Each number is 500 + 25 x the weight over its row's rms, rounded and kept within 0 to 999. Layers, rows and columns count from 0. Numbers have three digits each. The size before them is the row's rms in percent of the matrix's.

# layer 5 attention query, 96x192, rms 0.165, rows 0-76, columns 144-191
078:496497478480497494516541523518504461511492499469529503512483457508499464485532470520435474498473493488523535514527501507496485550456479510482510
073:495558532506498508477529514511462547468513519457507528498493504464538500526495523508555470487524545512495505510518452536503505489538512479564495
103:466501511524486464439519558517478575534509480509491521504510514499513513492498471466521488462488495496497496509474476518503488511495536492463535
110:512499503511476508512487429526507458500515500500497508509477449498475469514520520494481517544462508495499554474480499492523500489500487493492507
108:471479502518485510511495484550507499466502474489444516491472520494490483485486495485478516492487485491494461532480503510530461490498522505501494
110:494479524490505485494491474500574511557481508507492491505461467489520485470492526512527492495460514513501500520506495481475482485459462529552505
102:498495522527519504460480584507528536564487487513530444484463508491486498512508518504486527504529502491487488524481528512468499511476489527500501
096:482520504496501459503499525481532542523524490558480490523474507497515539485512510513482526541520497499531463447474502481492532532482468524480527
112:500464497528491540534477503470524467505500480524545504437553484491483499499489520502504524538476557519510475475522515539494482481512507495503476
106:524525521527497479539490511532456479493483472506466480485511484474441505511524484476523501491553494484526509511524489476496499507476527500492488
099:541437490480508478490511450457519457535519494466489507488480476517525474493473539536494519540482498497502476506521504479464486508514491523511498
094:494479481457501505481523479507514484517482513493567512483477508477470430453509504510463472489471508532495501489492471512501483511492465515506498
098:519510525496492474502467517498522505502507490519500495463544495549486497513558498474528514440474518538546513515509536515502544497509524492502495
104:502508523512511536528525548534485461509486526484500523510507533561509506520473491508502512508495525543528523511487500491541460479500484462490442
094:461492500519499494511534510502489510517497534482483503499553509472448506547526498468463521505544523487471467503483504529529484537501464499535509
098:472521537463490504563504455520519476505527518512503497474490494507485463484509546549515566512539444489510499478516457509467479488532516498516511
107:520554541479483506500525516527477531456502466459463484518501510520514512467519495460485487450504485482484486510492468519524490489528547501517554
094:489477541545496471508486502496455492489460451476461558525490510531523492516505496504491550506523532473499464480485520515480467448473503500526494
098:499474538535505490488505497483483493535554492427527498501509533483501502519497461526526459486484512463540527506489483476480490480540477499461494
106:505436514531495538453471512470488485514476475517495517475508501500480490486526496550495511491503488498521510523494506516475479507456509496501515
108:496557470457561460523486487543519487500509502467480482526546502479501500495507484521506468513540510530484496525463521461469458524493474497494487
101:502541510479504504513446463525495459471456475434493549482472473507489489512486508520495522521511528506529511489481464478489496518471499530513493
092:506483497514496523547515507532509494480471520480519511501531536478523501522482552491476486474510536459469516498486483523426514494484475497506504
107:476502515479484496492527502534517466491460496512508494488517518501512489539488511513513506522525522505495480506508486523540514529516481558485502
098:485531496516495521467477490492475533517477545495489503523522506521560519476511481481478491477498508505531475499528464510475490472496497533498480
109:554507483516507516528534480502473492509504522490515466454537512492453462476484510526498474486489473531520470456517468468487512472499486507478510
095:531515457522503492469490498507548495492501530513508472527522526514557503508486490495531492466570471497495519466548493499493489534502518493490482
094:506530514526539535504446513505470502516494534495506495461526514494453478526467516471515478483504541497490439540488474492481486514528493488486489
099:519489529458522489483493511534531467497523495508479486500552526494520537491507493487487519489496467465422494516549428510483515522495515515487466
106:494486483508498531517554456531490449515501497504496481483474490489501450493524473522494488552512526503529511440490495526492512505531457524547509
097:500527519507519453495458537475500516449546502534512487519520514542514543495533444487485500507461491511485520479502505499526480488547501534483499
096:465510518527483507468505487516481525422444502538477484479502533505537535500497504497459503454508487495527502505512478490487482509485489496516507
090:530463454476489511518520535517520527506530490464551503507518513468505483510515492511497485525542523529468501504521508489487479529496511504527514
111:511499502473492507565551466545536540513497506470512545485474498546501500479484480513487478521488480527509469472511536497534515489543515529477478
101:476471501529503505523522521485465473444458510498507476526506515511527540508499483521523517470553495506506457530479462504476516543494519476509487
126:557532510479521468515552504496500527509513508498512502511482522477519511498478505544522504491564490489515482502545482520504473529494517522506514
107:492521497508498508516540488518540538490489493553498509497467489478463525507525511506495505500501529510489449515486468515498486477509495528477512
099:490528539530495483478507516504510526534532513458479487544457515467569466513504482537529504489476497480529532502536525480476489475501477466507463
105:477516503543496513489491513474543498468433469527530474530521447494524516505535495505508484482497520508468534495490494523492536500478498493567468
109:473482517493492490512464513532487504489494517486479517560514474474463493551489458544497508513526497512488513519486476463456488541470516456547489
103:506535510521447486526523492467503547511495491510473466491514501491478502486487511474477504512512502452476496530538472503506495543477516498508512
096:494527488480537488515505493514512514534491485467513524546497513521506534487462464474499481489499470493449482509511514498516522510473544480526479
107:460459529518553492492506536496504472535448486563518506458505498545550503498509465471491523460558503501492511495481516472472529460502507507510500
096:511518532493514470507464491482478468506508534534482528468515528484505452474494492485502519494525544536511493513512468485479523508496451462481486
105:506465522488472472488500497522521458511453453527455467477504496516479490480488506540526515462471481491505471513507451511486500551463526480439489
098:496490479488498536485496477511504486470442464529492491491455472542517549511501526509505461506479503478478461510482523513523493543443528472477504
106:477512492488492494523508521456489484518508504503468474480519529506491469529515524458456500485528511519479475499530502527501509457525493545493495
092:524516512506523520518529528494469476537486511502452519525486495477473500540479506520495508479525503463515522495517477503507541562506532516549550
099:478482485490507457511506476513476512505484509509457500556504530504474494457511495499527456488477511476495530528519493481486493474506512489507492
097:492512480523466528503455466472488492471500458495507509522503518458461482538526494498470462502499454465509510466509477503516459476511525496516531
087:499530522476450508536502526502475499490487532494520542519531532488504503461499484457474527501456464446468477499504510485492515541491474519525481
104:513470487484468511509464479510496463530510531479500462440464431508468487494508510546502505485495494494505489503477499486464498490478517517563476
094:473490493476548500515525475517564491476558529484537499433520524505499506498495530532507510488541497506491476474517478501520498508499500510485513
102:492491477506488516500518517516531455524478486502556505486526516477495448485543468491485531476496491485487452512500535536478505529516503503526475
100:500490498512512507514466487517510505485493523471478525507504495485484504460516477487475494436524536486513545518496489514490530529475496486535484
096:494494446478520487512508470492465538503516490507528484484528498473489455485518528481496479511507491515480505477518515478507480490487507464498484
101:485539510510491496537532520531484506486510506485506527486479487505481478517488467445473500535526499499506504486502530480508489495576475472540531
096:511480511487497499475515489485463548509515524510519541502480452518495495513481512516530485488549512510502457510462525509542481536507485452491499
096:518505522507511505522502525524506510530480538495470475527523503491488490466462509478422526488524507516489542487533516467544469492509489534432514
098:504464498505488562493516554515469475515512472519505547506469462477492538506483524533510462511435481520513511505480544513470526513490512507471486
091:511530520499545434509467510535556488511511497467487457511496443507535478480538425517484477486483518554564446510516531520489472505503502477504500
101:534484467501511507457536512497463477522481467517485488496532502480513477493486493498518506497531508462496503484492457501492439503480490508512500
104:475501487520525526481504508513498486493477448502530518489505459553513488526503510514500508487469515487534465497501499486517571507458503491507518
106:520471555477517510512530530456512475491463506528523481465471516516503500515494524497502516500547534485528478493505489511480486534533427491486512
096:509563527516493490525521538464512524528456521484505485488481534451519495494493500507513526449491501480494467486500479520531475498523465509508487
092:539487532541488485498463507481465487502550486455453514529495465514487482537510536508504508500491492493520490501480463477469495492504531484482507
099:508508498499504527508536504508463452500500513479485469507484528494542515504497508539509478477560500451522464539507468505483479505506498480523480
120:553536474494508482500527530515483535505530503489474537517540524501526534517510500487491485478513466460502494478537509548545492517546533498487513
099:518476551491468490453512524479459541514542493484501473500509493506462493504517497478564478509526470468488507492501494537513493542522521505507521
093:519509452515476505518509478447488504512469483512523533478521520496477473531510525478514465486524483460549466529516487478495487456516506504476506
096:488564564500519537500498514498514493495453478486484494499535492512485475474521530478503510521462487517517521509475517473493490472522509493486471
096:527493489532528502493495510524514452518513476521505528498525505543474474470489519536472485528439480517519507497583494528461504496467483464499476
099:501465514467505503551517515506522493508467502519507561476522520527530490549482493487504560536472516525456467481541505515565544502504534500498491
097:489486525454494480536478507473505472558456497491519523484526464511466498498515490513509466474480520515494509538463513502486516496480496531503486
091:506515478503494517511420488498517526489518530497515501520483497516506482517477504458508484484499524522495478487457527496486477511528519442454497
103:463524546451452504496524485472488478510493521534534500494505481502497502467488537504505452524502480505470517468469495473466525522554459508488552
109:515494479502493495518508488486501527471546540534472551519505542504535505485468505493496547517513473513464477502440497537538527509476505524440501
# layer 5 attention key, 96x192, rms 0.166, rows 0-76, columns 144-191
104:483467517540561485546522489454576513515476507453504480490511489458531553458467517519485506464462540518506517474498479474522484479544535528503480
094:489505487492472479520513529508534488494512505466450535491507499483496522521441432534464470507469514491517494449533502487488493526479484509516511
106:489501532490510532483480476479550510551507519515511458504482445482513490498504489504518474518516474493493497497469513485494481488512488512486500
103:499483517522493476456480466476472495484493489520501459464495515531484491480524506546541538541450509512511508514484487511499504513461498511472492
096:494513497479487495480457504495515463522536478501468521484517460522523495492484513506476525527475491506485535499535453498498490484491498517502520
086:515504521520508520484500450534471485506512476516489501503518511480515521467509477510493493478477441498451523492488502517513490497481526524479520
094:451489485458490516483504501540469455446545483532506548514542497526464486517554503503464539519494471499538538492548513510518515479488493525547487
099:504510499487523552521521520500516468449497507473506510487494521496451499495486540512513505446496511505458491518543464548527457461474538494537492
091:525514518504473481478491510501544486489483484498483485497463516520507484520493497546476493506507501518442479505522501455520478496485484476517502
097:477521512504518517512552551461459475512501493465479527475518483478504479486504536493500495460504500479520513477486511510501485453512492497480507
099:501487493493473527507514487538506497511483523490507473477492501511518504503433531541485506473509480531499523498498502500535475470519556507499508
103:515467496534479513513525510517483495496516454531500469493462461503509504482459533525528530480545519504451487488478483480447489534489465503491515
101:500515469476498494511525541510440476504492482452539507483498470498513507520491489484486512479540574521503532527519512513479471506498442489516514
096:467492513475516537511506514493534505493513514490469488487514519493510566506519470480544495463497507473478488502485471482501476563542496538534545
098:501533458519482523506456496486485503481524516521490534486510486508588491494504513529508497502510518496479505505494485510530516488432504530496533
101:501532503528525501512553510507491473514485532510517521496542465474523465480475493490505473534511494481541489506499490497494457535500503500517477
090:525510454452510495547533468515496524532511474512441513494475486453475493526489507521489510472508530519514500493544491480514500500490507528476487
096:438490516532530493544543513488484512513500484546487483473529513482505494505524504503467485532500503493477467492446487540462497546528505462488520
105:492463508497487489505465543507496485506517496485423505489504494497487531581503518499524497470478505483525500565543484533518458525503498479503503
103:480483511497501467506448474530521500514496529506520454487519490553511483501467521493499506491482503526498545444480540484474484519509512491549468
104:511499490553489530507558476534498495496498542530470475474533468494535490498554511495505495504525472480508543467509527491538531509493541466489514
109:484484474469499535497529482523470467480530539448494502479536493503460489509518527478520511533507479538539502476534491509452507500488462504500521
111:506527491490516537528501489498491452519499517488496501436513491515501491532503526493501553545550504497540503471482506510479491492525462520492505
099:454521520503523492466481441453490495462504487456491464500496532467504538491525518579495493521511501504504498493522537527467494499467438511467480
093:506484467496486510541460455506491549443511494485535480469508482519505532526507503510531507530540517476477477458497497549469492520512507468494498
100:501513538492572485542493470497495505505514497481515513518543480518492524557506482482502520476491480560487521460466540483526460534533441522493514
102:546532516485546518467470455516488454501510524484440510498472490539529494535509468536518546483510511458454500499491471487498453505488520489496523
107:494505484520508540534506565490477502535537502501517484505481536483508496515452479447506523489534499490506535471493487533503519511516506511528514
100:490511450488509513531533525489491515486495518470520464489520439523497503513537505502508509537537469525527502497485509508454473559506443481485509
095:515528493492471527483478495461527514520491528495526452491485475502497494493507521518519487476507488492526467531505521488426471488515486497535448
094:490464493480490501504521483494502461517512509521517443488449486517459496476454534502548486499517460469497492462514463508483494505527470491506489
106:504507492508540482491482496491516483518497510482438468513507481505506508480484527521534469485519468437455443452576501513456448471465519506514489
100:437532491484486468522535503496552485513551504499500503519479481499480451498527479494488496512494523523515536436514480504495492478442518490482546
104:518511474498500489438481534512504483515517519506455485513504462513483467494499491524518513465478528479457511515500511512533527464489500454484506
118:530487512533525481513497482503448500565530503491474504526546468530510540498487461467522484479558474553533489511499519502474496499514474475515487
083:476530495503526511520497471530578502491509519469469516544503512481471497495504480492501477452468481477509497525528496474490494508517538482477478
099:516495502487524523490495489506530517471564504501500491496529504511501467507494488520475537520454497505486461529472466497494579459458495580491473
112:473509467485486524510511503525502495490496481486523505502526500470494450474548477471576474526520561501489464474497547516510450489516547480508503
096:526444492474494474456488451497533456521534508475462527504532512508479496506511487530486441506491493516521477441462511497500483497512504509477479
104:568477508528505517492491524526492500543518500491518456541489476497458485523474481501514510505467521488511495496512503503507490559479518497531524
096:477465492482520491481523514480482503520511497482498497483498533488503476498489525509524502544526490533475488470519515519460511472484498520525500
097:480538534538467525496544503509503479484502492525531489529472486559502477459502487492483526511498483483478528494444499505522502506514535539519463
102:493466493502506469482503490510534504528517520506490529540502494488522473500534539492475528555516507490493525484530447518483513542465498501564495
103:496486462564525533491491507532555508513526531519474498498487508457486494492477510493454458544500490503480483514502501517453522512445447505511541
093:509517480503505500510505494520499492492517510481477525512496505515494476487492474459519474459504500499463499503458528518490456497560459432485528
103:483527509476474520504457461499490491478476521501496449496476496511482522505497531535521474525534487503513448521517499461507474490480519515514496
094:515467511514503501467539534470482493493523521502522493522516508464495456497475499498458472507505550507491496498447522501545498473530487472493510
109:550508506496469513495510496548527554526522492506482499472492475498517498504491465477499510510500518506493499508528451520498513479551508481500525
103:516476471491490519523498489445547502521529476495483441509506457479496463488470520523560517512476503510517492444518488505531525461483512483467523
090:522521508491499494495515479462502446508494495492492470486537544482459478544508538486522528457511488477482487509460488525493480540498529512500496
103:525480492512502514457511534529475515519499504529474477494544439450492493522514496519509512477484498478470538475470477520515539486516498492502483
100:471489494516490490489482505489490467561451493493512499493500493501484524502478496506502488497482503487512516528475503468453495494536447509497454
101:496472541517566493480516480500529519490447485515508533518526505511513477542523486528495544500497477458510431467519462480485524517529516529460504
101:476479547488528455511461471511479528477532495534472482500496445512461505467498512536523478504482518527499573475485448497514477464510495505456541
100:545476473456516497520515486465464573488488473490492499463500509516499528547527505476482527531515518523473470521508469485474511471492496487514505
098:506503492498473518493482505482490524512513492481486537513548516456509503517513533517501481546503526584451451493456475486517522532506534555506503
093:516466472516454511450512492491481485514540508504487486479506502529466486517509527485489486508510467489458489494527484531482524503509523517463510
099:486539493486479463507493495491505475483468508470504489496511541524504503497463520532446508482482490493494528471523527467491498449542489552525508
095:483534524489527518494519517503461520462492459502521492533497518486484552467468546554518533521506489486516511471555481494516488482515529519498533
101:452521520541515498526537528523501525530457499511527500505507526538513507496485486561535504511535516497499499455489536501538488498498534487443528
107:500513451488464486513538505538513498491543498516528498483516506478515530507496454537506487474523496495484479486557525515556456521507490521480517
102:513512509448433468492558475501474512543556479530541480519504496496497501474437548499531496499525512522496476510453496482529442510475503542520498
103:538496482484506515500465482499517491481475507482513501491509546459517513507533501493510512510531499532484552506510499460538448516523505524468496
100:494520474494487505478483528497523486522506516491476536507524483501516508513501461498497509488469510530523519488510480524520524443483525486482510
099:489455524486507496483454553548516479526535470476509505520505515458501510464559498481466527515484530469490543517514485497486511482531529471552539
093:501500507462478469488481451533495502475513476435522483513521496471506508574550481555459446503519491520522538486432502525513499460489497510524510
127:456498513494532491529529508470450464508473490477492460501522511488511493483476502488514498482502486492529474489501480498459483475531479481549462
109:496513498491486542481497469506525502492510541512459492518503511471510504503540516512462489488515521494465484511501469506490494512513530473493499
094:536488455471524467513491499531512470529456523505479511525484512497529511573488493510456457500526490510502462484504512459499493487489495505511500
099:535525485499527564478447496488520498495493483506498480461482512472497488488521499447473496443488502502439526505517537526501489504504537510527502
098:468476509505537458519486491504473522542519491507524472514530498531501502476465529464482541500512522542500545528517500483540496520476532492493546
103:455520493544500517552508521467557503481489501465506480541468476500450512507487485504475479478505560500513507476505537510564450498561492512481516
099:496545511511543443485508531479534517521498492548529519499521473506473496533513492516505527520478479514541497488496509543524503522514525502514523
097:492519486511495496453487499487512524497474519480523479431474494501517533527505523553479465516550556511478514491513478515492500506530507511487486
108:506453573490538501505505497489498476544481514499492498499495489491495481498474442517520508498494534527479487519543503478511485511536517519571476
095:535492440485495502527513516459502476520506469452471516500496518484529504538533523492464473507510508515540455495499498499521480516484500489515494
096:521514536492541506470481465495525463469468500490500491505472526511464476548492510503472505475464491543484484513498450518476475460485475498466500
# layer 5 attention value, 96x192, rms 0.177, rows 0-63, columns 144-191
103:486504491443508508489483533477511537482505465496459484494487490511482459487514514448456519535498499485528486505489528495501499489489502479492492
101:527492524463485484501509512488468519478501503501517435521468520511529503480515488468498491456515506497552519453484481460492494489494498508487465
088:466486490527457528470482517490503516490517528516500528529505482509512500488492509511519506489533522522470488529489500502491491505527503527495510
095:533522484514526533521530515484486544502512501506454471524470480467497523505489515505466485508512516524508503540484533488494455522550471469519465
094:465525491523530526528489532498516481490522465472487500512488496543482527490502487544491484503500562516481509521473498477506477493507477544503470
086:526513508473491493559501502516507506492511534449537481480500520524466501515460527477485489508496524519494542503450502473479511468512533461485470
094:436500496526540486490504474475479467511507483508494485576509547512460492514478498510480525531459471488501553523500495532490497532500506471516510
091:476503502499508501466476504482513525541561508503453485482517512491479508479452505533467512467503490451494508474544484471505490549482504524520511
094:504481447491475519466492527508522490477495505497488493516489507511507516549517500457501456489527450501475502476562533495461477509510479485459478
097:520523520497483512505498469510493479500487476498495502537490499553532485499492498484476494510471530503513534495491477532463497532517455528505503
095:541513524504524494533522525477528523422519535468500505499514494502514493482528571537515491448504531484526510506464498535498468519527519520462511
094:512510491526502481468497494469489491480502519498466478499479490509523484497508459490509485522517474522570529520545478503526508527497509454494500
093:516503493509473472494503502491508519499486476491531436508533507508507498557461507532501528510511484469527451489538453485489472502500515507530568
096:486491487508505478520467494530510504487494488539534502508479499521522501484504493485540537501521545499540520515531525527514523504503445475512504
093:487506525509497497450498467500494479486508506489482503473480474528481496506535509480489485520511536513518470482524483489448457466518508509517487
099:485507499534482507491544508549496519510465486510493518526512516506499491511475505498545493504513475463486497519532510505502518522509519531512454
096:507488550506508460494479514483527462519476494542493523514506495501499465484479548519494553501469497507547512496541479511533499542452493548465479
097:488517541522472532514488476464518513528504481516535507554510484538488486540495530502470512493519482562514489515446535525512507522473524511476537
097:516501556474519495480503490497515478493498480522473492528456461476510489510511486532494468441505489539479527508507485514499484536489489490476499
091:501478489507507505529485511507489465498496510491479520533481490516510505501481495535497480524501453535474519545504507468522500519508534522408523
106:559502531464537492485490537485503515580465491492501479514520500516491477528483478473492526558477508485490437478528461519483511511498507510458474
094:494468517535470501560468492483526544534508496453525492483515464496464508515523530494497459476496495496488505503531495503532494499548479448469496
098:506479484494564499496497536483492521472445528506497498535521499503521506453501456531479515502491488469482483505494481473526484535469519478460524
097:513468493549485530497497522511472550512491525538512533485516516531497511520519516517559486486495500467526491511531467500555487541463519488543457
096:480498509459553479530483475520468552531478544522492526483536483497493540448490490498502500510504487502503490516516478504492498468502499493474509
095:504520472495468473499501506485487491489495509513492517520487516497508476539508505509497514496476498496482509499485511558454471565502517492495470
093:499500532489529501509543429553514495491487518481538533498490532510477522503481490533520499499472548468484497507518460493524507522545555500498521
102:495480534486513449467447535521517537482530487508474539518482511499564489498514469482514465466495473506491553516476494470509506481545546487507499
098:535504475568442508469493497499497455517494478476489538463475531546472519472527491461502513494531487506502495516542509507514515533533517489518469
095:541546551478503526496524520501549483543514477501509446503480483518527482485514475502503504496502498483541516478459499474442516494515474462502514
098:509508481474546454498470531518549475477481494510508497493489471518520500484502479522522513521479485499485499540535526532512486489499480500462478
094:512532469561488498453524560513481516559500469483544519523468458484528450509491494507524479493495493470508503482477496496544521479476530489507509
102:480454475529508465523523517480510500500472495551507509525531513495518471467500486481486482453487512497502490485490518479508454538455462475528491
101:471498504477469494459502492512507461478469490527491504474432527474507523514495500501530508460515483546544465458520531482475494474526499507498541
098:515521491519483456499471529486494494501492486511494504502507525542520512461523527510513543486526514486529515489494490468532495492460492526487547
099:510474477499473503502512521516482505508493542519508507500475490541557477531521494536509476501494506469490522494497509480480517533462508516494484
098:461509484509508488544531525475521464511442485481518481508503522514493493548485524497489512510466479475485505497486493517504556517502472512509516
100:488475519539502495499524553486494516489453504507495499521551535452507506515487528530499466482522523549476498494489500478484526533467502520558498
104:490477471459511490524497440502520453505539485508495490523535500493509490534493497499527472465467514467473539513503492519481459515472511452477521
104:474480509469489506506492510528488508518571521517527482531527519495524510517496519534496506489476516506508534503500504500511517525530470521481499
105:500510509502483485496499485487490489529514535489491483547497503493510488556503538508488557481462464508545520507501436481555432547495525488480504
120:515548503518519558481512524506533511512494505510520446532484519540535534523487560542515491504508433484551468522512476506476536454509454491474513
088:484542488492525506513443513495495472504527525509525537499504520479520526547506480478513483504522504508519485500546529507517515520522534480503523
096:502488456469472456463507517542507511515498480489517466474515532500529489470513526513494495503510527506503487482465506513484513484486533510486484
102:507449476519518478510513485536528522544521519485512507457516499493489470504526491491468484541544469491517482510512497475495482552481475493499545
095:442451510522496495491471474499539472524515493495455486509529474483451478515510533549458482481483551537538480467509516449488462472514499535500494
100:516492495484527505513481526499482496468484515522515467532526483473522554475503502480478478477490454481475495546516507504448517494467501510535441
107:491511507511504500484475472506498505511506449491504495519486462541488490513527539504468470505475451491549490521490509473508477494483510464501493
096:479534492480476489500462464493470502472481514490449546539505476475501559504540512500495480505482478470516511507519463547498512470489497546460521
098:515488511505501437473478505422529525525486524492528486496528548515507444500564478487491485481501524498517489496469479484457538521523495488477486
104:500529466447485510504481490511506485533487510482491466469452532485510477510516532474489515533508508523489475509477513496499483531503496515533517
099:518450500494514538499533480529494552506526485503503485524498488503552489501538527494504502473531517463526481457501466461514486453550567493495526
112:502500482533444484491519529481517500505471489495483508481482540536492503468437530511455482459538469472518495498461506472491481479505486553510465
100:492490500486507492500480461494432528461525503464507519511531479500462492489496513532536455550502533506489475532471494468496460490486513529453544
103:512494522514509502501484499506482485535510521491511504492504517510488473529493508527508486501457433480531483541502533472509570502481481453457495
106:473553512507474442509522477489503482460465476514532531499459517507477509482516501474480520507438529445505482533525482477498480527533466478504510
099:482467530474505475496488500540510474478466507487541510474499458505519489509494505545535469476490482515525488509523496538516522491497511527484552
100:516498448509467511446491505522468493501479491497481480564459515471472501545513495494529491493521505446498546485540490497521489544467520465512489
100:484478496529482509478469502508461525499514526509485536489498499501514538490479504482502484517471504502509469531548471445510496476537469486447509
107:553493546506547471521471484489509463513464534488526493503481495480518507524498526482532489505519535525505528523549531486469454559494502505497523
105:475510508496461532530490522510491493482523508559546498550491507490528542492510495511498476518482522554485527496509544482526503488494506480475499
104:498511530497503527516473526487579475512447470510514512513509545466514520518510476522490484452467463495474472499472503504485542512498523458487485
101:477507477496462478521490492517498489508478507466517519532510478516533499483531501451537462492531505457474502494513498539518463502493473472473479
098:487560493529525503499538478523495530513502486462455487526465488489541485457495514479490464523497486530481534500543481507467479469502525508472573
# layer 5 attention output (transposed), 96x192, rms 0.24, rows 0-63, columns 144-191
097:534534484491513530460508463502485502521491494470487503472446495485529515498476498484524543459488529513472504523502500475493494500485520499522501
093:482532506487548500483488497524518486501511470454495539515488513491487496548512481493500513479513511498497494528525518526515491510521513468486525
089:475467511438494507550500528499492466474521471516496536492476513492478506485505466504508495522464512511521479504485494464476539486497484479472558
098:479474506507473500520482511485495491479459502473504523500493519495524506463510481447519491498495487457516487523514505508469538506475511503505520
091:457476554469494506508500499520538502442459526472488522460515503500527534499459509472488496492494486451512455487489506508509475521479492499474486
089:518482547551513534455497522503497541505517476536482501492502542534530506481492507492511468481522514474483505463482468500534495477523436501517495
099:487488467528485459527478522491517507518490498504517489471548466513537520503509531492518487491494488511513490476552527467462491490525500518492441
093:517491543484499530487455480470479463494440526518533565517549520555491446525540526514534494507493462506538486546523520487510490482495494524464467
093:464505487500507500455524536523526510501492530526465518490519485487509456510493517538517498531488493498508472483515539522514519499479489488465502
082:504502544516519466510506520490495533512542477493502489484508514473505508507497536526502474506520484475475489480495542495490479506515506526481488
101:495512479519479495518517525502529437515491495485448533504465491527477490499480480467496505519472485497501471491478508492508522524476536524520537
096:521473540479493509490509475466519515526499474536526506502506443501481493494528550507513488530479542500487497511490520507512517458535488516529554
087:520507519478505544522507436552459462522488520482487546476462487472481538506536482527495517518510527496478520453468511509524530482494515529486473
095:530465492520524507501528439474516481494520503485493521514514426537484475474452474534492480534471457500490482471492522524444514508558462476541505
094:520508497497497487541528486486470473515494495523493495484516525473480515509523473566509491524508460477488503513453475547495511529507475535495567
099:508478480529515512507523511462489484497480500535510543491508512496512535499519494510472476478516504464453524521524521521468480507503498473474504
093:497532476525532543476516484463537467519536493491502524484498480495509518503482477484542502547482535493484516514523491481492490511510444505530499
089:538497493475505509487533477528464485504489452501475492467489496495510489486517502495510515510482510462493494481507539527476506477502548501504453
095:500471496500509496544512479498541561504478535487513516504520486520501465478465480458491494487511483499484455504498525517487501493494500485493529
092:535519522526525521502471446481545502520467491488543491476522516505476515501519480473478518520509512518490458483576484485507474476489497467533492
102:480462460528477501524525488494526504528525510483464526491491470500501512483484490480501495492510551519452523541490483495510450493445489473501465
096:511499507475515506498489488479558498512515488457496496500506488523511502508519494495496542536487495520493491478538519520509474498494492506505514
095:510511567494467486500493488519481492494503499480536528510552525518467506504488500462494512520479484513502515532496529469475502504498522479534513
090:556481502487479509480501472416473465481500509533471475479492510479480440471486530507486539501495466498473498517487548556530520473518475528485520
097:495486483471471527470533515510485496523513522503558517533483521463472510517467508527500504482465524501516458483466496495519500498511535512559475
098:526474512508524474491500495504482513484540520570476517482507503491490514543514443489495460493481495525484515493446504485525539477505500546515535
089:461454490524480538512490521463498471526526510468488455493504499474506515521535525503506512470519454540507492479548500509487487505497528499478500
102:500501516460481487487554492498498489481516505512485524480522445467440488500565530490480540521496510484516492556444490497479472507510553513550555
083:479517460498479496533522519526504499492472526516491491513514487526516488517519516507497488533489517482485521426468451512496546517483525509509516
085:510503496512457525493488467485481487466497488502521475477491470477459485539494485494478507519505465505515481502501533489532512502501469510472497
091:511509513467495498513517471519543525513504502549527526506496485476486482523547478486459520550519484500485519458441490492475452532515497478485495
088:492464493491471517511440499452470512510487506527505504490486508495474536515525421461519485506478505491502505502503498521470466508553499493471466
098:534529493494489476516488485526480463499492477494477479511518487482534506536477495506531504452513531511521531483505476514468469494493475526466503
107:490477523485527501474515468489532504520505444495510506512535447531518482531504479497499522499486527491527495589499510527492499503505498464464424
099:513525498484512539488475476536518466499528547495467483487515491513470502522485521477518502474512489501517498496497467495490515472523521541470541
101:444470526490490527467472474461462489485474500517496501500524499509494477477502489492465494516551523559464496451484488498494496495508485489442534
101:489471488497462489534450490526479489494501493493539487529523499489490477524559459521477474495515516514484509536536493481491475496535500503507509
098:491516516521490476514491472574476452511541496495488511495489498480449515467507443492536529487488497524502536479478523468498512465506496489488443
106:519490528544487510472511482541485598534508474508497490480502485533489483506517488495526500517499517489490484519472436524492505514511470545499499
104:498525498439476503470483498471520519500479529494501507518452488511465503463494478472475509527479496513511481491499509500497507496519503489486533
105:482498509526505492487495504504509526462490544547516462483488499502465538491508450511506506545507571516483483479465553478543527507486533468494490
121:516551473513476510492487500556498481489481509538505472475531507540508522547531533499505535472506518522501494509513489514466548526539492521541502
096:458477492491463441459495537505511536472516488479530486485482494532508501447498456494523492508505511491491505495457505491494528497494477531490468
093:488527488497494508488458465514485532495513501545439479514474516501518480545537539512517530512510464488538494534504470493512477445530486496486496
105:503557529521505502518490512535498494476540506497484494538479519491508495506529478506534515508503519470448458495473488504499477474485483545527496
104:490450481502447532494519488489459522518536485514554498515461533454505509519500493480555551475541510420552549495502518526515496486496509493502528
102:473526548548502518527495476483542491541488465451522473510543477480492473481504442491521547519510484477522499498476517499498483509514478525549528
108:459522510498485538495497510473485546499514485476491503507524518516459503496512491477477503502501463519512493528505486494554498451533519465466515
099:504498512534459519502501518509479499480478486506486491509495550492552476547485526481552475488473484507483537473480538507465564525504479504482496
101:552470506519488471471539497505501507515545557499482528508441505488467530507503474487482489496489458435522501461509504514511501505455518489515489
102:464538528532471520477477492482530455476501485545482508587491482513472523503562490531508521530515495534476535519519544512570524507531486511515472
098:513515464549499512473493529524459477449472483491519522502465533461569486477513487540441498490502506519488527539499456508483524532495499475511512
108:497477516486484490502474484513459515499457495515460504519496543473520516494489520494519541503491468481485502503497463476510470488512488537504502
100:516500450477507479502490514502472507564539520525531538533538527485486550463473509502495505514501473474489542529505455515478490489518500511420501
105:487496513484531509537544508518506531507520529528496521492502484480488497435522515509524480521477560528465505496506514519483471503451477472483517
110:507482475514486496523513485477526508506454543496502507532539491479538487516577470489463481527569546450525513498505477535513522546476484493515511
103:468558497482514498454489512497529511498491475508519514523508502479504471504534514518511511477499453493530515485478499507503474482487538529477509
103:481533476518520501524512490481519555542485522506486506506528491530529490525493494478525462515512497499497489510497513496492510520496525480528485
100:525521506509441497525517512510505500459519496493545509570481496485540521504455471498494430560545513514499484466490476517499494532480541489512470
110:497501476524473568482483467496487532532527517496528459516484474461469500516491530509540491479503498503483500476439517529484506506507511492501535
106:487499465522474471512473484479467544469480511521481490494508516483477495488481491506474483528539457482495484494493508504537465512500484483498547
109:471504541539545467522494504514536511473470494481506498505491475445525480495538444524518536497488495518518472511455522509504517511507479465506496
102:531574501461475527516526490461469498498462502515478497506478541534530545507480522510465508530531555516495520501477508499458515502489463523512519
097:506490498509465531514489521531482541462522535551495509446508530506493513490516483524478574482528458514497485501513523485479494504498457481459538